config.yaml
n_layer: 13
d_model: 256
n_head: 8
n_kv_head: 8
head_dim: 64
d_mlp: 704
vocab_size: 4096
activation: "swiglu"
norm: "rmsnorm"
norm_place: "pre"
norm_eps: 1e-05
positions: "rope"
rope_base: 1020.0
rope_fraction: 0.5
qk_norm: true
attn_scale: 0.136
bias: "none"
tie_embeddings: false
parallel_block: false
extras: ["some layers without attention", "local attention windows", "gated attention", "value residuals", "an embedding shortcut", "skips across layers", "capped logits"]
init: "normal"
init_std_qkv: 0.0342
init_std_o: 0.0
init_std_up: 0.0342
init_std_down: 0.0
optimizer: "adam_atan2"
lr: 0.00153
lr_mult_o: 1.63
beta1: 0.9
beta2: 0.98
lr_head: 0.00822
warmup_steps: 263
schedule: "wsd"
decay_fraction: 1.0
decay_shape: "linear"
final_lr_fraction: 0.0
batch_tokens: 32768
seq_len: 512
doc_mask: true
train_tokens: 350800000
steps: 10706
dataset: "wikipedia_en"
Each number is 128 + 24 x the weight over its row's rms, rounded and kept within 0 to 255. Layers, rows and columns count from 0. The size above them is the row's rms in percent of the matrix's.

# layer 8 attention key, 512x256, rms 0.0891, rows 477-482, columns 0-255
size [ 91  97  93  99  86  96]
[[116 143 113 115 140 111 157 118 167 129 135 113 128 127 112 150 129  67 155 115 138 121 133  99 103 133 144 155 115  89 128 138 150  78 106 131 118 130 145 137 137 140 141 179 111 121 109 150 131 180 158 143  85 148 120 117 131  86 118 153 157 133 166 114 131 141 132 115  73 129  87 119  84 107 100  93 130 163 147 126 136 131 144 119 178 103 115 131 174 112  90 155 156 135 180 131 110 130 128 136 128 149 178 115 148 110 128 136  88 149 141 110 121  75 129 106 121 146 138 134 156 150 124 116 141 125 161  97 122 115 172 164 108 140 128 121  88 118 167 125 126 113 108  96 156 138  94 176  94 133 132 116  93 148 161 125 135 122 141 100 123 177 113 124 162 142 124 153 129 123 161 107 133 129 137 123 151 135 139  86 152 116 133 105 101 100 129 123 113 200 174 142 128 132 140 174  86 143 112  98 166 133 146 110 121 140  96 132 142 124 107 135 138  88 107 169 117 140 130 164 155 112 128 145 153 146  81 113 152 118 136 181 136 145 160 110 126 117 122 150 160 194 133 100 160 128  88 130 114 102 151 136 150  95  83 139]
 [126 102 138 115 134 139 167 110 112  90 113 141 112 104  98 139 113 159  89  85 140 136 144 150 158 103 156  98  94 206 114 127 165 170 120  99 113 100 106  95 150 108 164  84 167 169 116 107 136 155 150 158 101 111 108 134 150 137 142 168 112 131 146 129 118  74  95 146 130 167 162 145 192  99 147 135 141 167 106 138 119 107 150  98 149 140 149 154 109 156 140 123 140 136 101  94 145 120 149 145 184 127 119  99 113 105 142 109 117 168 131 124 122 169 153 126 165 122 145 179 132 118 126 118 131 141 126 132 110 128 152 113 152 122 145 127 130 143 133 118  83 133 160 146 160  96 118 111 149 127 115  98 135 119 119 136 154 110 127 110 151 106 101 150 143 137 149 135  76 113 167 150 130 155 152 115 136 122 140 147  97 121 116  96  84 124 119 158 106  98 121 114  96 161 148 123 178  96 154 196 108 129 147 144 127 147 164 109 116 116 121 130 110 128 127  85 104 155 115 141  98 136 173 141 119 104 148 141 154 130  99  72 106 140  94 132 139 122 139 122 123 151 134 158  68 111 107 130 121 135 146 168 146 144 122 133]
 [164 141 136 135 123 114 103 110  96 126 132  97 150 154  91 161  88 110  81 132 176 124 142 147 159 123 116 101  83 120 120  89 103 103 114 172 129 120 119 112 121 115 132 122 101  58 140 121 142 102  96 109 137 101 102 127 112 155 157 117 111  64  90 149 138 131 103 143 124 179 146 157 152 120 122 120 117 147 150 122 147 141  76 127 131 113 166 154 153 120 154  99  89 129 133 115 135 150 115 157 139 123 148 126 107 117 119 136  97 153 151 157 139 143 140 120  81 118 106 141 134 152 106 148 119 101  92 107 177 118  87 159 153 123 100 129 130 159 136 139 136 133 157 167 162 147 159 131 147 167 120 126 157 136 126 149 142 113 180 128 162 129 145 100  87 181 119 107 106 114 142 171 136 116 126 138 126 102 142 143 131 143 115 144 146 134 119 140 115 126 120 142 124 147  98 106  87 118 125 146  95  97 112 167 119 181  81 131  85 101 125 150 163 132 157 127 183 133 110 115 114 121 156 103 110 139 119 105 103 123 118 128 100 143 137 176 109 131 151 105 133  76 172  94  89 120 125  88 162 140 145 166 128 138 154 107]
 [124 115 109 132 113 113 159 171 106 105  97 176 131  87 126 145 136 156  65 122 105 155 113 137 101 105 130 125 108 175 127 122 111 180 124 123 128 134  91  87 146 130  99 138 163 115 119 103 162 135  96 169 115 114 126 144 162 115 136 121 114 191 142 106 107 127 132 141 120 170 115 108 135 153 124 126 123 123 132 164 161 131 149 129 125 108 145 168 125 118 138  72 127 126 136 133  87 130 149 101 128  97 129 156 125 134 157 131  84 125 148 140 152 142 157 140 106 111 125 128 112  99  72  96 122 138 160  86 162 104 147 109 165 149 154 109 114 104 128 106  93 124 105 116 141 118 106 120  85 171  94 110 158 134 150 104 119  95 119  74 131 149 119 136 107 151 136 111 117 136 121 108 132 172 170  96 142 126 167 117 153 130 157 174 122 103 136 172 105 148 123 101 113 151 148 171 141 115  76 139 144 123 142 124 133 136 127 110  91 149  86 119  78  66 176 139 108 122 160 154 111 160 156 131 111 149 142 141  90 122 145 129 138  70 110 131 136 117 117 147 101 103 146 131 135  98 109 142 173 130 107 110 128 115 153 121]
 [ 92 173 141 123 103 125 110 136 174  87 169 110 110 122 144 149 103 101  91 149 131 157 111 126 117 100 146 109 168 157 176 140  94 132 152 141 115 155 144 118  99 134 127  92 146 146  97 115 171  99 137 112 121 133 121 118 148 145 134 135 107 103 136 156 126 127 148 142 156 118 148 111 147 154 159 174 119 134 116 117 148 127 144 151  87 185 122 123 185 155 123 132 150 159 169 128 138 125  88 154 171 132 126 136 149 129 137 115 121 152 113  85 112 151 115 102 122 132 129 114 100 132 110 116 107 130 147 163  97 180 137  97 150 107  93 122 103 104  96  81 127 132 128 107 112  91  94 118 130 110  91 148 189  82 160 122 137 184 123  86 127 138 117 134 124 127  97 145 116 130  98 115 104  93  97 110 138 130 120 139 135 119 138  82  94 118 145 133 133 136 113 157 133 155 101 134 150  99 159 120 181 140 113 129 117 143 151 150 121 131 115 106 128 134 108 115  76 164 112  75 117 110  84  90 160 111 157 146 139 136 172 122  88 125 111 135 176 173  86 150 166 162 135 113 155 133  99 112 110 111 119 134 117 135 118 118]
 [149 115  90 100  93 132 147 141 134 122 128 143 145  91 117 139 121 107 153 120 131  77 103 160  91 135  89 133 112 130 135 100 162 150 129 113  66 181 122 125 128 103 146 175 138 162 143 124 120 137 114 128 128 116 126 151 145  85 138  93 155  99 117 127 128 122 114 158 146 129 146  99 112 138  97 109 147 127 119 164 138 133 138 129 149 136 132 128  76  72 118 125 130 106 152 137 125 156 120 114 115 167 134 193 134 150 120 141 116 143 143 164 129 125 109 136 130 109 149 155  81 165 105 132 106  95 138 122 130 151 106 111 105 134 153 130 129 144 130 124  99  95 147 129 111  91 102 179 131 131  77 127 108 101 127 120 105 138  61 113  87 133 140 164 101 131  93 117 120 144 111 113 141  86 147 118 145 174 114  97 178 139 217 101 109 128 176 124 128 155 120 135 118 161 119 159 123 126 110 137 120 129 116 104 127 115  90 127 136  95  90 137 139 119 131 117 119 111 126 112  71 124 115 101 144 146 157 107 124  92 148 127 175 151 136  91 174 131 103 167 153 111 101 137 169 133 120 114  78 114 116 110 148  91 122 159]]
# layer 8 attention query, 512x256, rms 0.0888, rows 478-483, columns 0-255
size [ 94  98  98  96 102  99]
[[141 142 129  90 162 128 149 138 144 139 147 138 123 103 117 123 151 162 157 158 150 117 146 160 160 126 142 117 140 135 138 150 169  93 136 131 164 149 156  75 139 110 108 117 123 101 133 108 130 151 176 128 128 126 127 167 149 127  92 137 131 129 109 174 138 129 172 143 161 122 120 141  68 162 121 170 136 118 140 122  85 128 132 106 111 110 133 149 159  90 105  97 182 149 166 111 137 166 124 125 136 172 147 109 115 154 121 179 117 139 134 133 110 142 116  85 151 140 147 137 117 118 136  70 162 111 130 129 133 114 135  96 148 156 139 168 105 129  96 113 160 139 169 118 134 147 129 139 163 143 141  89  78  78 117 108 127 124 112  86 136 137 123 152  95 114  92 139 147 128 121 130 135 137 131 120 135 118 119 151 129 131 152 135 114 118 128 165 135  97 160 104 154 167 136  92 135 164 138 122 130 175 114  68 132 137 134 101 147 115 120 151 140 151  87 138  85 169  83 102 139 161 119 108  75 123 182 136 114  82 143 171 154 120 124 146 145 124 141 114 106 131  95 140 116  88 116 148 142 109 182 148  78 128 125 153]
 [ 95 116 165 162 130 118 156  85 130 145 102  98 181  65  76 106 162 115 136 108 116 135 136 145 111 141 111 149 139 170 144 158 114 127 148  95 155 110 150  96 127 105 129 178 180 108 117 121  80 155 151 148 126 126 151 115 167 150 142 145 171 187 136 125 139 136 112 132 130 127 109 110 132 181 127 129 144 116 131 129 147 138 128 116 102 161 117 101  97 110 111 118 172 104  97 166 128  63 140 141 147 131  90 139 113 142 137 131 115 114 162 147 117 132 139 130 138 131 137 138 109 158 129 101 134 157 141  49 107 128 136 153 174 125 137 123 135 138 136 114 130 170 116 153 128 119 133 141 140 112 164  98 124 102 171 150 142  83 149 151 128 143 127 115 106 124 128 129 141 188 137 122 120 158 124  94 138 107 129 109 123 112 172 151 128  96 123 126 111 138 163 159 179 148 161 121 126 144 122 100 127 122 132 154 122  86 144 139 103 132 114 130 110 116 138 157 125 144 115 138 109 132 136 108 112 150 129 145  86 111 135 154  79 111 132 116 147  98 122 114  86 168  66 158 161 118  56 111 114 150 139 153 135 154 117 133]
 [159 121 126 112 123 164 145 150 142 125 172  94  99  90  72  96  65 151 181 109 138 122  94 100 123 113 117 127 110 115 136 123 109  98 118 111 146 132 113  86 102 130 134  85 103 105 135 102 151 152 147 131 126 121 138 112 133 144 130 129 143 142 125 142 171 109 106 128 144 140 131 103 145 141 121 118 143 125 142 126 162 151 120 106  97  95 130 139 117 131 148 100 113 155 139 133 134 139 143 154 155 113 140 132 111  86 170  89 124  74 127 152  98 190  79 138 163 159 150 181 102  71 146  98 141  83 156 134 162  96 123 126 132 156 127 121 121 144 110  99 121 116 121 114 138 125 134 164 113 112 146 117 111  88  99 108 166 156 160 129 144 112 101 151 116  99 139 130 156 153 142 138 137 127 170 112 140 128 161 135 125 155 115 135 136 150 101 131 131 142 151 108 144 140 113  80 139 138 161 104 147 121 148 106 132 121 127  98 120 134 138 179 119 171 120  95  83 122  78 109 126 152 118 154 146  79 113 117  99 139 118 125 123 148 153 138 113  80  87 169 176  62 158  94 139 120 130 125 133 158 178 145 127 164 126 129]
 [154 137 151 109 188  94 128 155 139 141 143 120 105 103 114 131 131  66 154 147 114 166 110 157 128 136 102 122 132 111 116 141 133 129 116 131 145 161 123 129 156 117 122 182 123 164 139 107 143 122 165  97 122 154 110 153  92 110 103  95 134  95 124 139 152 111 144  86 117 132  96 160 138 115 102 118 114 144 165  77 144  81 120 140 117 117 153 137 127 141 129  94 135 106 122 105 125 171 142 139 131 152 130 152 157 132 119 123 134 143 131 152 133 159 121 102 115 155 153 122  72 117 117  54 105 115 137 169 156 120 139 122 132 152 112 131 152 127 104 122 129  98 132 134 138 163 129 139 130 106 132 147 116 165 159 141 161 123 153 153 131 114 122 139 143 104 148 116 100  67 126 116  92  96 147 134 135 126 140 132 160 134  85  88 107 117  98 120  84 123 110 117 169 150  97 188 134 120 142  71 119 166 123 137 106 167 153 102 138 108 162 139 136  97 132 117 131 106 129 115 155 158  92 131 162 140 149 136 108 128 125 135  96 163 122 118 127 111  77  67 160 132 120 140 133 149 182 136 138  87  78 127 138 111 141  53]
 [120  94 154 137 136 163 119 150 154 118 140 173  58 106 136 126 157 102 166 127 139 131 107 135 167 106  97 115 139 162 106  91 131 136 139 114 111 118 103 123 143 130 130 142 125 148 173 152 148 169 123 129 164 138 134 137 133 133 120 112 139 119 125 128  83 124 103 124 139 122 128 142 153 127 142 104 111 125 167 129 152 120 129 116 100 123 131 149 105 148  85 135 110 119 157 142  82 104 111  97 108 149 136 154 116 102 137 127  86 124 130 116 168 157 130 152 118 138 133 110 151 104 165 140  75 134 119 126 135 149 116 161 121 111 124  97 145 114 135  96 100 103  95 153 114  84  66 145 159 111 122 153  92 117 125 132 123 141 126 201 136 110 112 180 120  88 142  86 111  87 109 129 165  92 145 139 125 143 144 131 171 174 113 130 130 130 119 117 112 105 103 112 100 160  95 115 133 121 141 116 120 105 121 103 117 144 139 112 121 137 143 142 135 107 154  73 137 153 102 133 165 126  92 130 112 125  53 122 184 138 169 131 124 136 145 121 169 114 107 120 173 111 165 191 125 178 132 111 174 109 149  95 140 128 142  87]
 [125  98 119 157 151 135 152 136 143 151 129  87 121 110 143 162 153 165 135 166 131 119  83 162 116 148 148  92 144 168 138 109  92 145 132 145 145 130 128 169 136 128 143 155 106  84 136 113 153 104 104 127 111 131 123 176 160 150 125 140 123 140 152 150 137 125 123 130 102  95 176 114 117 104 107 140 112 151  95 135 151 155 161 149  92 126 137 116 109 103 145 135 115 101 108 135  83 130 102 179 124 186 132 142 163 149 118 141 114 155 123 115 124 110 132 132 105  88 136 120 140 161 144 100 156 175 124 148 147 118 122  85 134 131 137 124 142 132 107 134 131 173 109 109  66 143 139 111 122 107 152 134 133 118 134  73 132 127 142 137 144 135 138 199 124 145 144 123 149 118 132  84 130 110 100 105 120 109  77 117 144 130 116 173 124 136 109  89 109 123 121 152  84 114 128 155 122 134 147 145 110  78 148 169 130 111 121 214 128 120 151 127 145 122 147 115 150  97 168 164 119  98 137 141 112 112 133 123 113 114 132 129 145 102 134 122 163 115 118 146 100 118 169 102 190  66  87 151 105 119 135 167  98 143  93 107]]